Each number is 128 + 32 x the weight over its row's rms, rounded and kept within 0 to 255. Layers, rows and columns count from 0. The size above them is the row's rms in percent of the matrix's.

# layer 4 MLP up, 3072x768, rms 0.0242, rows 1307-1320, columns 624-671
size [115 104 115 105 107  97  93  97 110  98  96 104 107  94]
[[181 111 179 106 135 127 115 177 168 110 137 164  84 160 135 109  86 151 110 154 136 145 123 135  96 136 148 133 165 145 104 109 123 120 108  93 132 120 106 113 203 111 112 191 150 172 127 107]
 [119 100 105 197 113 111 138 182  96 157 139  71 152  93 153 143 132 128 106 170 151 178 107 136 168 122 107 157 102 162 128 130 100 170 204 128 118 125  81 129 166  99 155 140 122 193  80 118]
 [100 152  76 118 115 163 145  96 100 165 132 101 105  83 115 137  89 130 168 176  98 101 167 160 144 124 220 107 162 146  46 114 150 181  93 128 102 105  95  88 107 123  63 131 111 114 144  93]
 [136 115 116 174 166 121 105  38 110 133 117 172  76 138 129 137  72 156  96  77 111 121  76 100  83 200 152 135  87 132  53 146  74 110  79 164 193  99 150 200 116 131  93 143 102 191 130 124]
 [115 109 168 124 125  91 150 127 139 108 138 183 142  83 166 163 115 173 121 119 144 139  89 133 124 105 143  87 110  48  87 171  59 129 159 200 125 113 169 110 168  62  74 104 152 143  84 170]
 [102 139 110 106  95 160 155 187 181  79  83 118  95 138 116  99 118 161 134  81 150 127 105 115 127 117 166 130 139  77 132 109 102 115 135 132 107 142 147 140  65  96 127 141  80  93 136 147]
 [122 162 129  42  81 179 184 138 103  88 172 144  79 119 153 128 128 137 176 148  87 140 130 106 125 107 136 117 155  60 139 102 151  87 139 129  98 180 144  85 119 104 140 115 108 142  91 164]
 [108 167 147 124 105 149 158 129 168 119 161 147  92 102 136 166  95 127 186 154 129  88 132 144 118 174  84 145 101 107 106 102 135 142 124 103 155 138 151 117 199 122 137 132 108 156 186 103]
 [128 115  78 113 113 127 136 139 187 151 138  85 116  59 111 130 170 138 161 168 118 120  71 121 128 131 137 167 108  47  99 120 129  79 149  69  87 113 128 139 152  96 165 176  97 162  70  89]
 [160 133  77 155 116  68  69  78 182 118 154 144  78  85 159 142 145 118  78  86 116 110 125 114  72 128 151 114 139 113 113 128  61 121  98 145 142  98 147 134 195 114 182 170  82 182 133 180]
 [ 69 164 104 129 124 145  96  75 143 152 142 103 132 140 125 171 160 202 121 207 100 122 133 153 143 101  98 108 130 148 131 104 154 126 132 107  59 126 100 104 164 127 155  71 221 147  59  44]
 [114  36 137  79 171 186 107 101  97 174 123  74 120 113 180 107 111 148 152 109  98 125 120 150 115 182  89  91  84 128 125 164 124 149 102 139 115 138 110 136 165  62 101 158 138  89 160 133]
 [150 125 139 142 146 147 170  83 123 108 140 187 121 120 111 145  93 134 134 132  79  67  78 146 157 126 175 155 136 126  84 172  93  84 109 123 135 150 109  95 124 147  84 129 154 128 200 129]
 [104 169  78 131 144  98 107  74 113 126  93 144  99 122  91 141 118  95  81  70 179 135 152 165 149 165 170  74 125 151 106 113 118 145 169 168 178 194 172 112 101 144 178 164  85 127 125 102]]
# layer 4 MLP down (transposed), 3072x768, rms 0.0215, rows 1307-1320, columns 624-671
size [111 102 112  99 107 100  96  98 114  95  98 103 107  95]
[[158 148 139 194  77 135 158 117 118 100 137 174 146 136 174 125 119 128  86 158 124 133 136  90  60 119 135 150 121 128 112 150 147  71 100 119 196 136 124  82 139 153 188 152 137 143 156 145]
 [147  73 108 131 130 101 106 184 115 125 118 128 122 110 133 215 107  87 146 101 153 143 181 154 103  90 161 107  90  92 102  87 182 133 145 108 183 112  85 124 124 139 149 108  65 182 138 148]
 [106  50 139  54 126 105 129 171 120 162 101 185 163 103 138 162 134 129 114 172 178 157 133 202 122 103  67  49 152  99 148  92 167 119 140  88  69 123 189 150 112  81  66 129  51 124 113 160]
 [169 126 146 165 122  33 147 142 150 112 147 126 102 146 149 119  87  90 116 155 120 123 161 159  80 151 132 161 130 152 139 103 181 119 105 125 134 164  84 167  84 111  53 174 136  98 162  89]
 [185 112 121 181 150  75 187 135 144 137 151 132 106 128  98 127 173 109 118 189 111  68 131  80 109 106 189 146 125 107 196 127 132 155 121  92 100  89 134  97  85  82 133 143 122 152 148 123]
 [149 170  74 122  78 162 147 167 133 145  90 102 140 103  91 103 133 115 111 103 128 149 113 118 123 130 126 128 138 117 156 121  89 111 110 111 137 154 130 181  86 114 111  84 109 109 171 184]
 [104 110  86 173 117 118 125 100 139 141  95  67  95  88 135 150 147 148 167 119 138 112  75 163 160 163  64 164 126 132  99 144 126 210 126 130 112 155 114 102 112 129 145 128 126 153  83 121]
 [118 112 115 158 128 135 167  87 159 141 125 148  59  89 141 143 121  91 117 120 146  82 112 153 123 130 125 200 108 108 140 118  83 100 111  62 161 160 103 195 140 172 105  94 153 184 132 152]
 [151 119  97 119 225  97  97  80 114 122  97  98 104 136  92 179 115 120  83 153 109  75  76 126 114 120  79 142 115 110 125 117 142 116 129 125 124 142  63 129 106 152 120 136 106 140  81 145]
 [160  91 182 121 111  82 169 124 115 187 168 184 115 153 159  97 100 154  97 133 123 147 135 170 101 134 162 135 141 109  84 110 172 107 133  84 122 117 138  78 117  41 170 115 132  91  90 157]
 [157 132 117 126 141  80 197  93  80 158  91  91 150 126  86 105 134 158 113 143 139 145 128  94 124 113  56 118 161 109  99 154  96  84  99 159  66 156 138 136 123 104 126 107 123  88 116 143]
 [138 127  87 154 104 100 121 156  79 129 103 129 135  54  92 141 137 130 105 167 194 132 120 171 156  89 117  71 149  90 144 105 121 126 106 159 189 165 131 141 123 136 152 146  84 184 168 106]
 [117  93 127 203 140 163  56 106 103 112 112 108 152 131 137 153 126  93  93 123 126 177 129 218 133 128 127  87 152  73 114 109 136 152 111 133 148 142 125 127 140 151 179 135 124 142 172  80]
 [168 140 104 141 111  95  98 114 148 127 166 180 172  94  82  91 136  73 171  90 139 176 179 168 126 102 136  83  75  60 104 200 118  84 106 111 125 146 149 130  92  93 136 156 112 175 166 187]]